Weights of a small transformer language model.
Training: a variant of Muon for these matrices, 81M tokens, 9915 steps.
Each number is 128 + 24 x the weight over the matrix's rms, rounded and kept within 0 to 255. Layers, rows and columns count from 0.

# layer 2 attention value, 64x64, rms 0.145, rows 36-63, columns 0-63
[[144 142 137 126 123 121 121 117 117 137 133 139 142 125 139 128 154 121 149 100 122 161 118 132 138 111 149 134 155  78 117 126  75 132 154 178 121 130 112 145 135 127  96 151  99 113 130 120 101 148 138 129 143 125 114 110  99 148 144 119 126 152 124 132]
 [166 101 145 112 110 141  97 143 128 110 118 133 137 131  91 125 155 104 140 129 117 217 111 117 127 143 156 121 121 142  99 143  72 154 109 142  90 108 131 134 136 105 134 163 119  82 119 136  92 140 124 119 164 133  97 116  92 123 114 137 131 157 176 138]
 [123 129 102 157  76 124 154 105 148 148 114 156 160 144 101 170 132 163 153 112 145 118 156 177 155 124  86 116 142  91  90 144 114 108 101 115 147 151 150 117  84 104 104 182 106 155  93 162  81  60 140 152 187 109 135 163  96  91  67 112 102 110 145 112]
 [158 182 111  87 129 145 132 105  80 132 142 146 171 113 118 155 147 113 184 165 116 106 145 145 137 120 126 108 140 107 101 138 165  80  86 146 146 141 101 151 166 161 163 147 135 137 133  99 108 144 109 124 148 136  84 143 152 142  91 117 111 112 128  96]
 [152 168 136 100 130 174 112  96 139 124 147  87 106 156 123 179 189 134 138  98 162 140 114 124  92  89 125 124  88 126 160 112 111  80 136 137 110 163 106 174 128 143 122 123 113 143 120 130 132 166 121 159 106 108 123 192 134 131 129  98 118  83 116  90]
 [143 144 149 155 112 154 129 105 144 136 126 125 123 129  97 147 110 148 114 119 121 146 117  94 145 135 135 104 104 157 151 151 153 157 122 112 126 128 116 112 103 105 171  85 114 158 134 112 126 134  83 114 112 148 129 104 136 119 135  87 112 140 128 118]
 [139 178 101 140 154 146 145 157 120 136 165  95 106 117 130 129 157  96 139  93 150 128 105 135 130 131 120  93 122 121 134 125 138 136 123 116  99 133 152 165 101 150 167 136 119 149  91 139 156 115 118 120 108 116 152 138 160 155 117 159 113  84 141 142]
 [133  84 128 148 127 151 142 157 130 117 107 127 143 122 112 146 108 140 158 154 129  89 129 119 127 164 155 133 113 169  97 129 154 156  87 126 111 132 111 104 125 128 161 141 172 145 145 131 136  92  82 108 176 136 124  85 148 101 103 143 119 126 132 116]
 [131 153 146 115 107 127 106 120 115  66 133 109  87 112  61 127 127 142 125 125  90 146  92 149 114 166 131 162 113 157 137 108 125 134 102 120 120 132 133 134 108 165 139 127 132 136 138 147 132 130 100 126 143  91 130 150 160 142 115 143 153 131 168 163]
 [174 131 136 160 102 116 136 201 168 165 139 110 134 133 115 113 126 120 109  73 146 113 129 138 112 111 128  88 128 103 108 104 162 166 113 125 108 115 132 106 105 144 119 137 129 169 105 116 118 106 116 120 124 123 159  93 100 153 144 139 124 122 136 146]
 [149  90 122 144 120 102 157 152 125 133 116 118 173 101 148 183 164 151  71 149 148 110  52 141 115 143 130 108 157  97 110 127 125 139 137 149 131 116 120 147  82 115 139 154 159 110  96 127  95 127 124 113 126 133 148  94  95  89 115 182 140 150 135 150]
 [ 83 136 121 167 130 149 135 107 164 151 124 178 131 138 124 149 113 150 167  82 130 143 151 135 164 145 120 136 122 120 100 149 107 122  94 145 123 143 142 103 114  87 100 136 100 157 120 148 107  92 127 125 131 143 122 162  96  93 100 132 149 147 122  93]
 [119 121 152 138 130 148 157 116 118 148 101 122 152 114 136 116 107 113 131 127 158  71 102 123 164 144 128 118 132 116 113 156 135 113 163 127 136 122  99 110 126 116 116 132 120 150 125 100 122 141  92 155 120 154 136 115 132 128 128 153 114 141 107 126]
 [113 153  89 170 118 117 148 141 140 129 102 103  98 134 142 120 106 135 139 128 127  89 118 113 138 145  82  93 137 144 153 163 158 145 123  85 157 120 157 126  75 111 188 136 125 161 114 101 144  87 175 148 117 145 152 115 135 113  85 169 119 128 135 130]
 [126 140 141 144 116 112 124 148 143 150 176 160 118 117 123 168 153 167  90 145 106 167 105 142  90 111 141 168 163  86 167  92  96 154 105 124 150 126 100 120  64 120 108 102 117  99 132 100 105 149 131 102 113 148 122 102 139 139 142  85 136 153 147 103]
 [ 97 116 140 156 139 148  73 164 170 157  89 144 139  99 104  84  90  96 114 140 170 105 114 135 168 148 131 121 137 124  75 107 143 125 148  97 122 123  72 113 122 162 101 157 118 121 119  76 134 170 160 166 127 176 112  97 129 146 148 121  87 128 151 146]
 [119  98 170 169 118 130 184 151 148 130 110 173  94 108  85 155  95 175 142 133 156 105  97 129 140 132 110 162 103 148 129 105  94 112 106 100 202 127 113 126 107 140  95 145  92 118 120  86 113 142 133 158 144 170 129 112 155 139  95 148  99 120 132  93]
 [140  70 141 107 133 122 134 168 112  98 106 131 162 106 112 126 134 114 126 162 137 123 119 149 130 153 154 143 111 138  88 140 134 125 103 128 130 133 100 121 112 127 123 157 166 114 133 138 138 118 105 147 149 147 141 140 133 130 128 170 117 137 159 114]
 [103 153  87 165 157 119 140 149 136 155 149 134 127  99 147 134 125 109  97 127 103 129 162 152 131 151 112 124 145 112  91  91 131 172  97 118 116 151 134 104 108 111 100 165 142 145 141 131 165  89 118 110 120 117 137 143 138 128 138 138 113 101 139 141]
 [124 124  98 144 141 119 128  94 139 119 120 118  83 143 139 140  97 124 152  95 108 173 153 119 118 141 118 104 156  95 120 116  83 148 153 139 180 136 136 136 161 125  95 149  66 100  97  81 127 135 111 143 132 157 147 136 121 143 114 158 122 153  97 174]
 [104 145 130 109 124 131 143 114  81 120 169 141 125 130  86 111 128 122 126 127 124 171 104 151 148 163 118 143 145 116 143 139 108 123 113 113 107 103 164 136  99 120 154 107 117 103  91 153  98 123 117 107 130 142 123 138 148 122 111 143 137 113 162 150]
 [126 134 139 103 127 153 146 125 101 165 141 117 156 160 104 104 131  99  83 148 162 136 161 135 144 157 109 105 136 138 141 139 156 131 128  92  88 115 148 111 125 107 157 107 158 122 122 143 105 129 129 134 135 152 109 134 127 107 143  98  93  72 155 149]
 [ 93 119 123 114 126  90 130 129 137 134 136 144 150 143 135 122 159 153 121 126 115 135 143 120 102 128 156 164 149  84 174 141 127 122 145 169 100 157  99 110 110 127 131  68 152 117 168 148  99 136 172 116 132 112 101  99 131 109 144  81 156 157  83 116]
 [115 138 121 125 133 153 142  97 102 124 150 114 156 140 142 157 121 161 103 152 123  98 112 113 157 140 118 114 122 141 116 153 161 138 105 136 109 116 156 145 120 108 174 114 150 159 115 162 141  97  99  89 113 140 140 133 115  81 122 124 138 131 141 122]
 [134 148 135 151 116 130 149 123 113 163 157 154 140 116 126 107 129 128 119 156  85 154 160 118 151 113 124 133 123 173 129 130 111 153 103 100 109 113 170 106 125  86 124 142 122 123 155 152 134  94 129  90 126 103 121 114 139 124 136  90 119 124 156 115]
 [114 142 175 137 131 173 111 132 166 116 156 189  96 108 128 183  94 138  80 110 155 137  92 142 119 121 105 150 115 136 139 100 149 154  80 101 179  97 123 128 142 156 121 100 113 130 103 113 137 151  88 102 103 143 108 153 124 128 130 128 135 123 151 102]
 [135 125 153 116 138  99 191 141  61 121 145 153 143 118 140 126 137 158 120 126 138 104 113 120 139 102 120 162 102 130 132  97 121 112 115 174 139 118 137 149 145 129 118 124 158 133 160 132 133 134 150 105 121 149 120 114 122 124 161 139 118  79 121  98]
 [149 111 120 125  94 121  79  85 115 134 139  68 117 191 121  94 146 173 141 152  99 132 122 156 114 114 146 117 173 165 164 102 111  59 194 103  81 101 211 170 104 127 122 121 119  86  79 157  75 136 167 123 137  83 179 115 123 107 145 143 193 138 148 177]]
# layer 2 attention output (transposed), 64x64, rms 0.528, rows 36-63, columns 0-63
[[118 127 123 125 166 122 169 145 135 117 122 168 108 125 159 154 127 142 102 133 156 104 112 150 130 144 119  94 101 151 156 134 124 134 129 123 129 108 141 100 100 120 115 123 133 105 145 119 124 117 135 132 120 141 126 120 144  96 129 140 133 118 115 105]
 [134 152 113 127 169 191 150 131 134 140 142 172 160 141 163 154  92 133  95 145 156 111 126 148 119 125 124  96  74 160 143 121 138 139 113 124 146 145 138  75 132 129 109 100  93 116 136  87 145  97 131 135  96 119 155 103 108 113 114 137 142 127 123  84]
 [142 137 103  92 103 118 148 153  93 103  77 104  77 140 150 112 116 104 106 129 209 104 179 104 109 128 160 133  86 126 201 107 154 106 131 113 126  84 107 108 183 180  90  91 125  92 183 141 110 190 159 148 111 133 100 164  99 177 142 139 154  99 119 188]
 [144 123 148  96  86 102 135 135 166  90 106 188 109 150 141  82 113 155 145 117 130 114 123 129 118 122 122 129  77  88 159 153 187 130 142 130 154 102 157 108  64 118  92 124 101 125  97 164 131 150 136 151 154 177 156 120 131 129 139  93 109 128 143 146]
 [105 123  84 102 131 106 167 163  86 121  75 147 112  97 147 142 127 160 125 182 105 116 146 119 165 152 133 139 159 110 107 118 146 112 133  95  92  96 156 126 114 107 107 177 115 137 148 154 106  87 123 114 163  95 139  57 128 150 189 124 139 159 156 179]
 [136 127 116 162 124 119 142  99 129 135 108 135 154  83 123  98 151 130 153 101  96 171 121 114 101 132 130 133 124 134  85 108 130 134 123 138 129 149 159 141 137 117 115 134 136 139 151 135 154 112 100 124 137 111 132 108 145 124 155 118 104 141 141 155]
 [103 110 147 107  96 142 144 138 113 107  88 147 147 146 136 127 130 173 141 151 117 148 161 126 145 134 157 187 132 104  64 132 107 104 150 139  89 133 130 117 103  98 115 124 132  91 153 131 136 135 140 124 141 135 104 123 130 175 124  92 140 143 118 120]
 [140 159 133 122 133 143  92 104 137 157 152 140 115 139 116  97 121 119 131 100 119 137 144 106 111 119 117 155  88 137 139 133 137 135  98 112 123 165 120 129 137 135 115  95  89 142 111 135 132 162 123 149 111 142 130 160 131 151 111 121 114 114 174 139]
 [124 137 103 112 117 133  85 142 129 135 129 137 142 154 108 140 128 148 150 149 113 114 122 144 151  94 128 130 141 125  92 138 127 116 134 192 115 155 132 141 112 134 126 136 111 114 145  80 141 130 139 161 125 142 164 114 107 124 103  71 121 120 146 119]
 [ 95 146 102 147 181 166 148  84 109 125  93 113 123 126 148 159 137 149 142 117 139 139 135  95 133 148 135 133  95 161  96 167 110 101 135  99  81 154 127 116 104  94 133 109 155  85 185 121 148 142 155 134 132 123  84 159 135 141 101 104 136 143 114 145]
 [120 141 106  97 148 159  93 130 117 143 125 130 147 129 188 120  99 129 126 128 132 135 168  99 149 122  97 141 111 175 147 106 127 158 155 138 128 121 137  92 147 119 157  75 125  77 159 114 121 125 193 145 148 120 109  96 125 155 108 109 111  98 127 111]
 [150 129 121 131 124 108 165 150  96 130  90 104 115 102 125 108 128 107 125 118 155 122 166 118  88 107 166 101 106 150 165  91 128 114 126 113 141 106 102 147 183 176 114 120 139 123 139 140 110 175 136 119  95 126 109 170 129 130 155 160 145  88 116 144]
 [120 122 157 129 126 108 109 116 140 126 133 142 104 111 117 118 167 142 126 125 120 148 133 127 140 127 122 117  97 134 140 108 140 138 115 108 134 110 163 152 143 132 149 107 138 134 114 149 117 129 127 142 151 133  99 138 137 146 117 121 111 122 126 105]
 [123 112 145 122  88 126 126 153 123 134 140 125 163 157 111 100 151  91 151 136 148 167 142 106  93 108 158 155 144 118  91 108 132  97 128 161 126 115 125 151 192 121 132  95 134  96 132 168 125 154 126 111 131 119  77 143 105 164 101 102 132 125 126 131]
 [163 131  63 155 144 120 134 119 147 122  99  83 139 139 171 104 125 121 131 113 133  84 110 137 110 138 141  88 161 163  95 116 156 139 165 167 118 155 124 113 106 116 119 113 127 126 172 135 138 115 159 137 124 103 151  91 162  73 141 142 107 120 110 166]
 [147 144 159 104 164 111 158 103 141 109 183  61 101 137 142 121 135 148 134 136 126 135 103 113 146 124 114  79  77 123 137 151 172 114 136 101 130 171 157 160 166  66 194  88 118 164 131 119 141 118 156 124 132 114 107 142 123 114  74 164 129 124  95  86]
 [146 142 114 135 131  57 103 118 102 128 159  84  94 123 121  98 193 123 105 119 129 126 143 158 151 101 179  80 130 126 173 105 179 144 143 129  88 141 142 183 180 140 132  95  93 142 152 132 139 109 146 143 124  79  99 133 142 116  97 149 126  97 136 149]
 [113 138 130 114 120 153  80 107 142 141 159 124 111 158 114 112 107 144 104 131 135 125 154 127 149 124 130 107 116 150 147 150 155 139 123  93 149 136 144 114 138 105 145  90 100 129 102 133 123 137 143 148 121 129 149 127  99 154 104 113 123 122 155 137]
 [124 105 147 150 105 135 135 130 129 117 103  78 116 159 131 113 123 147 139 112 149  94 151 130 109 135 167 148 152 131 125 159 104  94 143 143 119 148  85 115 123 114 116  96 152 113 126 148 117 215 158 137 118 137 127 153 127 122  90 140 126 127  89 128]
 [117 109 186 158 123  82 176 160 102 132 162 154 136 125 141 137 159 113  62 151 158  96 117 160 124 133 177 129 148 148 160  94 115 126 134 176 124  97 129 136 118 151 132 134 165 111 137 113 130  85 114 130 140 105 117 126 115 113  83 134 121 107  85  69]
 [166 128 120 126  82 148 106 130 152 112  99 138 169 141 130 115 126 137 140 144 128 110 145 147 132 104 129 126 115 126 102  93 127 140 150 172 136 127 125 108 124 162 116 122 125 124 143  82 146 133 150 142 116 131 133 125 120 152 134  98 129 125 105  94]
 [162 133 125 142  97 165 129  97 153 112  93 115 146 130 132 120 130 133 156 130 126 120 139 115 125 139 102 133  95 119 121 122 139 116 129 110 133 129 127  89 131 134 123 123 132 157 139 121 135 148 138 134 138 105 114 121 110 166 142 123 135 175 109 119]
 [161 155  95 119 143 123 114 123 132 137 125 127 108 143 144 144  94 107 140  81 113 120 103 105  97 123  63 112 138 164 114 126 128 139 116 155 139 122 110 141 107 152 148 167 111 142 130 130 130 120 127 117 131 135 123 137 162 114 178 152 126 125 139 151]
 [144 112 131 118 100 141 112 128 145 153  99 141 171  75 111 102 122 112 166 128 107 160 156 106 122 124 115 167 120 130 121  95 100 144 135 123 145 126 114 108 156 142 118 121 140 118 118 134 116 166 138 115 133 143 142 127 127 161 158  90 112 110 151 130]
 [142 117 108 167 113 161 126 113 150 109 103 114 142 123 106 132 132 119 146  92 149 130 112 168  91 131 159 131 135 101 131 132  96 127 117 138 136 161  96 110 137 159  67 119 134 142 109 123 151 179 102 119  92 138 141 148 147 101 142 157 130 141 105 147]
 [151 106 130 139 137  98 126 107 121 140 103  51 154  97 144  89 127 142 157 130  86 131 132 111 128 118 176 103 150 132 105 119 171 145 162 122 113 153 139 145 130 121 153 129 118 132 179 132 128 114 152 146 118 127 158 117 128  78 122 131 116 106 128 143]
 [117 129  98 150 139 100  99 108 148 136 130 142 111  98 107 124 164 142 163 114  96 131 148 146 172 124 101 101 147 127 165 168 108 151 144  81 107 123 126 123 120 101 113 131 116 129 112 130 122 169 154 116 126 118 113 125 155 112 132 114 122 138 164 148]
 [130 159  54 100 135 175 150 170 110 111 120 152 170  99 135 176 123  89 109 198 153 103 112 157 156 125  82 161 118 105 137  87  78 135 126 165 138 120 100 100 125 185  95 163 193 152 120  27 145  72 126 117 112 118 134 106 113 166 162 124 155 147 111 104]]
# layer 2 MLP up, 256x64, rms 0.293, rows 0-24, columns 0-63
[[136 116 129 144 150 121 142  91  76 115  56 119 141 106 102 126 178 130  88 146  96 137 148 138 116 155 151 146 140 173 188 156 131 108 156 149  81 152 123 139 102 126 141 163 127 170 139 124 102 145 159  87  93 135 110 112 137 114 100 146 110  77 134  81]
 [123  98 125 148 132 128 130 141 110 112 145 157 121 141 122  74 141 126 116 105 114 129 185 106 197 146 168 118 164 125 142 113 108 133 137  93 165 119 153 107 134 153 120 160 134  77 119 139  72 120 156 116 131 153 164 108 128 149 142 105 113 110 114 160]
 [142  83 139 156 120 106 123 118 114 131 156 125 138 125 195 116  76 113 116 151 125 140 126 156 161 113  84 101 159 188 118 128 139 135 137 120 151  97 137 145 165 116 142 109 177 135 120 103 166 137 154 109 131 134 136  78 128  95 129 106 140  73 118 110]
 [141 100 151 142  89 175 103 158  97 162 131 118 139 153 140 139  80  97  97 120 134 129 124 142 170 173 105  94 155 127 121 161 126 100 133 152 138 161 129 118  88 106 128 119 127 179 158 134 134 102 105 122 148  89 169  73 145 123 116 132 144  98 118 133]
 [103 123  92 133 117 114 104 148 142 118 139 134 154 119 125 143 107  81 141 108 144 134 118 162 138 154 133 139 145 175 113 111 166 176 141 108 125 137 115 138 126 153  93 124 160 141 104 141  94  75  73 126 121  91 158  77 134 127 142 151 136 162 142 106]
 [162 104 121 117 151 124 108 122 126 130  95 149 147  96 116 115 119 130 136 159 122 133 140 135  99 113 131 156 112 124 124 135 106  84  93 145 123 131 133 121 121 135  89 131 141 168 156 116 119 124 118 129 107 130 164 113 133 124 162 107 147 145 144 110]
 [ 71 150  97 129 140 125 126 120 185 106  70 119 133 126 164 108 120 160 149 113  89 158  91 120 161 174 113 143 104 132 100 116 158 141  85 141  75 135 127 115 109 115 160 170 133 138 148 113 125 119 123 121 133 106 162 130 143 106 124 135 139 154 181 112]
 [ 97 133 141 174 172 161  63 153 108 117 132 183  85 119 150 144 134 101 116 111 138 174 155 139 146 119 116 157 103 129 126 118 116 110 142 113  99 142 133 101 129 134 102 112 113  77 125 161 159 118 108 135 101 116 108 135 139 111 180  99 131 121 167 157]
 [127 117 102 105 104 149 139 130 115 161 146 151 132 113 196 127 114 116 104 134 119  97 156 156 127 132 141 121 152 131 138 114 142 113 138 149 153  88 106  81 137 149 125 142 134 123 136 126 138 143 128 162 100 130 137 130 151 133 115 105 136 129  60 116]
 [142 142 104 128 138 136  84  94 120 158 103 155 121 152 108  90 135 126  92 110 132 151 154  99 109 156 130 140  84 144  94 131 146 136 171 121 153 123 160 133 155 137 132  82 116 125 110 130 112  64  94 186 123 120 179 147 166 101 120 156 139 111 133 117]
 [145  95 145 157 101  92 139 114 146 103 131 128  93 154 179 148 116 119 100 154 105 163 110 163 132 152 116 146 121 152 118 155 144 143 167 142  95 147  75  82 135  95 131 174 124 116  83 108 111 113 109 132 140 124 153 166 192 126  80  81 160 126 102 122]
 [132 134 116 130  83 127 144 150 135 128  74 113 129 122 101  78  91 149 152 153 125 136 138 158 146 116 111  93 130 156 146 123 125 154  91 149 112 125 136 109 102  87 118 169 201 123 161 135 107 126 145 132 140 127 133 128 132 120 143 110 113 114 180 136]
 [ 88 100 173 151 155 115 165 100 143 131 132 127 113 144 155 123  92 134  92 126  88 154 114 119 148 107 147 144 120 115 134 139 158 151 146 161  83 119 172 118 102  96 109 196 145  86 115 137 150 120 108 143 167 107 159 129 134  98 162 100 125 144 124  99]
 [ 95  78 141 126 166 188 135 134  97 132 101 143 162 131 102  97  87 112  85 132 148 135 180  98 102  76 142 145 139 151 117 133 154 115 133 122 127 157 130 105 131 131 117 162 158 132 152 129 134 164 115 160 118 132 151  81  97 105 103 133 162 100 164 150]
 [117 138 121 121 135 130 122 127 114 137 111 117 132 116 155 163 142 117 136 125 132 133 131 173  88 137  92 117 103 171 137  98 142 138 115 162 132 104  71 125  95 180 167 180 105  94  99 129 136 133 138 114 102 136 125 136 132 115 110 142 135  95 151 118]
 [111 128 115 143 102 127 159  83 137 143 174 117 130 159 138 104 124 126 156  92 176 118 138 143 126 137 130 123 121 107 107 122 126 154 134 147 143 131 125  82 127 125 147 138 138 121 105 121  81 114 107 162 109 116 176 130 101 111 145 150 125 102 115 137]
 [133 121 158  95  79 127 105  76 124 105 154 108 113  82 180 157 175 111 104  89 118 145 124 179 117 133 159 106 117 100 148 105 170 132 136 104 174 136 148 130 136 155 134 123  99 147 133  93 145 165  92 122 127 113 120 121 169 122 124 163 100 106 107 148]
 [143 138 127 138 127  89 162 177 162 142 171  97  98 107 127  92 155 117 167 157 146 174  82 114 132 129 127 129 136 129  98 112 176 103 103 130 135  96 104 147 143 130 145 127 132 122 138 139 116 100 112 109 135 161 106 130 181 100 113 100 114 169 117  91]
 [109 111 146 129 134 122 114 171  94 165 119 147 132 111 176  99 113 113 148 118 120 149 118  96 125  96 132 101 137 183 101  90 104 124 135 131 155 127 122 146 132 115 154 161 139  89 124 151 115 131 167 156 113 109 134  75 119 110 106 149 138 140 171 124]
 [145 128 154 136 139 152 120 112 104 151 138 120  99 121 160 129 123  86 139 115 145 144 101 112  97 160 143 123 136 140 110 132  81 104 122 145 144 155 101 132 149 140 121 168 159 111 113 126 108 167 154 139 115 124  91 119 151 154 144 131 102 123 111 103]
 [113  85  96 156  80 111 128 207 144  75 165 155 107 130 176 161  84 124  94 106 118 187 140 134  90  94 102 109 120  82  97 126 159 150 167 128 141 152 119 130 160 128 124 126 154 123 159 115 153 139 101 134 103 125 141 142 124 146 144 122 150 156 124 132]
 [ 91 118 135 125 152 167 122  97 112 121 144 132 149 144 147 118  94 195 114 145 113 113 137 139 111 114 121 169 135 136 118 145 122 191 107  95 143 111 129 156  96 149 125 151 149 122 139  90 108 136 133  98 115 143 126 114 125  99 112 127 134 189  80 117]
 [101 101 127 145  94 123 106  88 127 131 176  89  89 148 125 127 128 155 131 131  98 136 171 162 141 179 158 136 110 101 107 144 142 110 102 163 113 117 147 132 113 166 143  98 148 108 160 123 104 121 131 105 124 139 103 168 119  94  95 124 187 138  99 134]
 [114 150 146 109 105 148  99 130 136  99 135 133  98 147 106 106 118 112 168 130 139 139 144 158 131  95 109 153 105  86 123 175 136 150 130 104 146 131 132 122 118 161  97 114 126 149 105 102 137 157 145 126 122 113 144 140 114 128 110 152 110 136 119 104]
 [ 94 151 108  93 143 210 104 135 114 137 128 138 138 128 144  93 155 138 131 113 144 162 108 123 141 116 112 132 126 116  91 129 132 145 164 141 141 154 150 125 128 104 109 135 127 139 125 111 127  89 125 100 129 140 198 124 110  98  96 115 142 110 141 155]]
# layer 2 MLP down (transposed), 256x64, rms 0.14, rows 0-23, columns 0-63
[[ 93 130 169  88 109  73 109 151 113 172 165 123 131 129 126 160 119  93 142 108 132 130 127 155 130  87 120 136 158 131  92 107 140 140 136  85  96 112 157 168 119 102 106 107 122 141 119  92 137 110 138 131 151 144 104 145 156 147 129 129 137 155 146 154]
 [147 129 117 118 147 132  75 120 162 129 105 100 158 150 116 100 130 150 150 148 133 123 122  91  78 152  91 126 109 112 146 130 101 107 130 129 134 152 137 135 160 107 150 110 139 149  96 129 120 164 143 133  97  88 128 138 177 108 134 183  93 164 131 136]
 [131  81 157 146  96 129 152 105 135 155 115 147 140 136 136 141 121 135  93  94 112 144 158 103 110 153  98 128 117 125 108 118 103 125 160 107 109  75 135  83 149 140 100  97 128 111 160  95 130  73 130 139 178 127 161 136 143 136 186 167 143 154 104 155]
 [150 132 164 109 114  77 153 179 107 161 122 126 156 113 112 137 120 148 124 144 116 115 144 148 178 119 125 163 108 112 196 151  92 154 161  89 119  74 155  87 162 123 126  96 112 128 110 123  73 139 118 103 132 102 109 156 166 105 127 141 126 119 138 117]
 [126  92 146 120 143  87 137 104 102 123 122 106 129 148 149 142  99 163 122 132 127  64 113 166 137 151 154 129 127 139 117 121 124 103 166 122  95 161 157 120 160 129  93 123 191 122 113  79 157 145 143 102 139  97 120 120 117 148 149 132 119 130 129 148]
 [140 138 125 124 154 134 119 130 112 150 141 126 131 110 135  74 102 120 131 105 119  94 145 144  95 157 105 155 142 146 137 136  98 129 128 141 156 122  98 119 142 168 159 124 136 119 124 107 147 125 116 160 129 106 127 108 129 147 121 126 127  94 139 108]
 [150 184 122 130 131  91 169 123 137 124  95 149 144 108 114 147 101 173 109 127 122 181 118 108 162 123 126 148 130 100  97 170  95 129 127 111 117  96 148  98 115 100 116  95 140 152 159 121 157 163 119  84 140 101 139 119 104 128 154 158 107 138 155 108]
 [132 133 126 132 111 134 134 123 108 100 122 167 148 149 112 135 109 137 131 145 102 116 109 142 177 144 119 133  77 149 136 133 147 155 153 101  95 114  96 184 143 137 167 121 117 122 139 120 110 116 130 174 117 141 165 121 120 113 132 118 116 131  66 109]
 [133 101 121 106 115 171 131 170 154 157 153 114 137  89 152 135 183 130 136 129 123 121 132 132 154 120 136 103 154 110 107 109 125 125 141 118 132  97  83 125 189 150 122 120 134 142 123 136 127 109 127 103 121  98 151  66 112 169 126 109 125 128  91 135]
 [102 132  97  94 128 100 186 114 171  95  80 134 149 143  92 128  82 162 143  89 105 190 113 139 152 138 105 144 133 141 128 112  94 122 106 160 159 128 142  79 179 147 149 134 142 131 139 139 113 130 132 155 115 140 106 145 106  95  79 142 150 155 122 142]
 [135 150 114 191  62 170 148 177  97 121 148 125 114 159 149 135 167  72 133 143 153 146 124  97  93  99  85 140 137 155 113  85 124 143 140 149 159 117  95  91 167 173 145 102  76  95 104  99 172 111 113 114 176 141  97  75 135 126 127 161  89 158 170 148]
 [122 150 136 131 143 134 117 153  98 102 147  87 144 126 139 123 138 112 112 140 154 135 107 156 118 125 102 111 148  78 163 110 129 140 152 116 140 110 115 178 102 121 131  67 121 120 162  92 149 149 137 151 108 130 135 109 137 129 122 153 134 151 139 135]
 [147 119 122 193 121 156 108 115  91 129 102 134 130 155 144 119  98 156 170 132 114 137 126  97 108 114 127 165 122 114 112 121 163 166 124 100  81 109 162  75 138 123 153 137 148 112 134 105 125 128 142 138 149 111 131 114 144 157 134  95  95 141 138 127]
 [179 160 111  76 139 103 159 126 147 145 135  72 136 146 145 140 154 102 169 177 127  89 100 116 118 155 121 143  81 117  96 162 120 146 166 127  87 153 107 110 126 124 127 106 166 104 142 134  98 124 130 167 130  79 136 143 167 107 139 124 135 147  55 123]
 [118 134 151 106 143  73 132 125 104 135 162 118 120 139  80 106 138 132 124 136 104 151 142 143 102 126 144 127 110 127 115 121 137 125 154 143 147 137 103 101  86 124 172 173 151 131 136 136 146 135 131 110  88 172 140 149  95  97 104 133 117 120 153 140]
 [117 107 153 132 122 113 112 140 142  96 107 132 141 131  93 107 126  84 138 155 118  99 130 113 134 162  91 164 122 165 148 106 121 139 116 113 119 122 166 160 115 138 150 146 128 150 112 125 134 160 102 160  92 144 126 127 116 156 124 144  86 136 116 148]
 [116 156 162 145 167  97 152 153 138 138 114 101 110 160 143 117  79 157 121 100 125  96 105 121 132 139 154 144 128 117 152 120 111  96 120 133 105 116 124 120 129 101 140 109 104  85 141 150 150 153 130 121 131 149 166 150  91 111  90 115 135 114 149 187]
 [114 143 158 111 152 145 127 103 125 157 116 119  90 146 120  97 171 148 155  93 123 112 141 117 116 132 127 147 114 157 163 134 133 190 106 109  83 116 121 147 115 146 100 121 156 132 117  96 124 126 135 134 173 105 101 145  94  74 179 118 140 116 103 137]
 [141  70 154 114 141 106 153 117 132 112 161 127 115  88 125 116 132 122 128 153 119 143 134 137 144 149 122 127 127 114 126 103 122 160  84 153 199 177 134 149 134 160 123 139  89 131 113 128 138 132  89 101 142 114 132 113 108 129 124 115 125 160 110 154]
 [120 109 143 141  86 133 122 101 140 143 122  98 131 158  84 106  92 112 135 140 141 159 140 112 151 189 116 116 128 122 123 116 141 103 133  90 137 146 132 132 125 116 154  85 176 118 132 127 104 132 154 166 130 108 127  98 123 143 121 140 119 134 124 181]
 [110 127 167  85  95 133 156 135 132 125  66  78 123  76 114  97 166 144 122 167 122 150 153 117 162 184 111 128 165 180 174 140  96 122 132 148  88 145 114 110 119 156 125 139 112 185 118 123  85 128 124 113 106 123 128 149 113 115 120 137 154 167 123 107]
 [120 159 170 116 138 138 159 144 134 135 147 150 154  83 159  92 141 106  81 121 136 109 105 136  83  77 119 167 121  90 123 119 128 120 158 124 157 120 140 124 106 117 153 100 130  98 122 157 134  89  97 130 151 165  85 138 148 149 127 163 114 107 147 155]
 [178 108 109 104 111 101 155 119 148 100 118 145 151 165 137 176 123 145 118 139 141 113 136 126  94 129  94 111 117 104 119 128 138  74 134 144 135 142 106 147 140 142 132 146  90 159 140 109 140 162  99 108 111 151 123 128 113  81 153 116 154 151  92 154]
 [153 122 117 129 145 111 125 131 133 104  95 135 132 119 153 105 123 122 145 134 104  87 102 151 146 143 105 126 146 107 156 135 104 124 137 107 152 119 112 134 121 113 158 165 173 132 126  94 133 122 135 138 157 115 146 108  95 116 147 126 121 131 138 165]]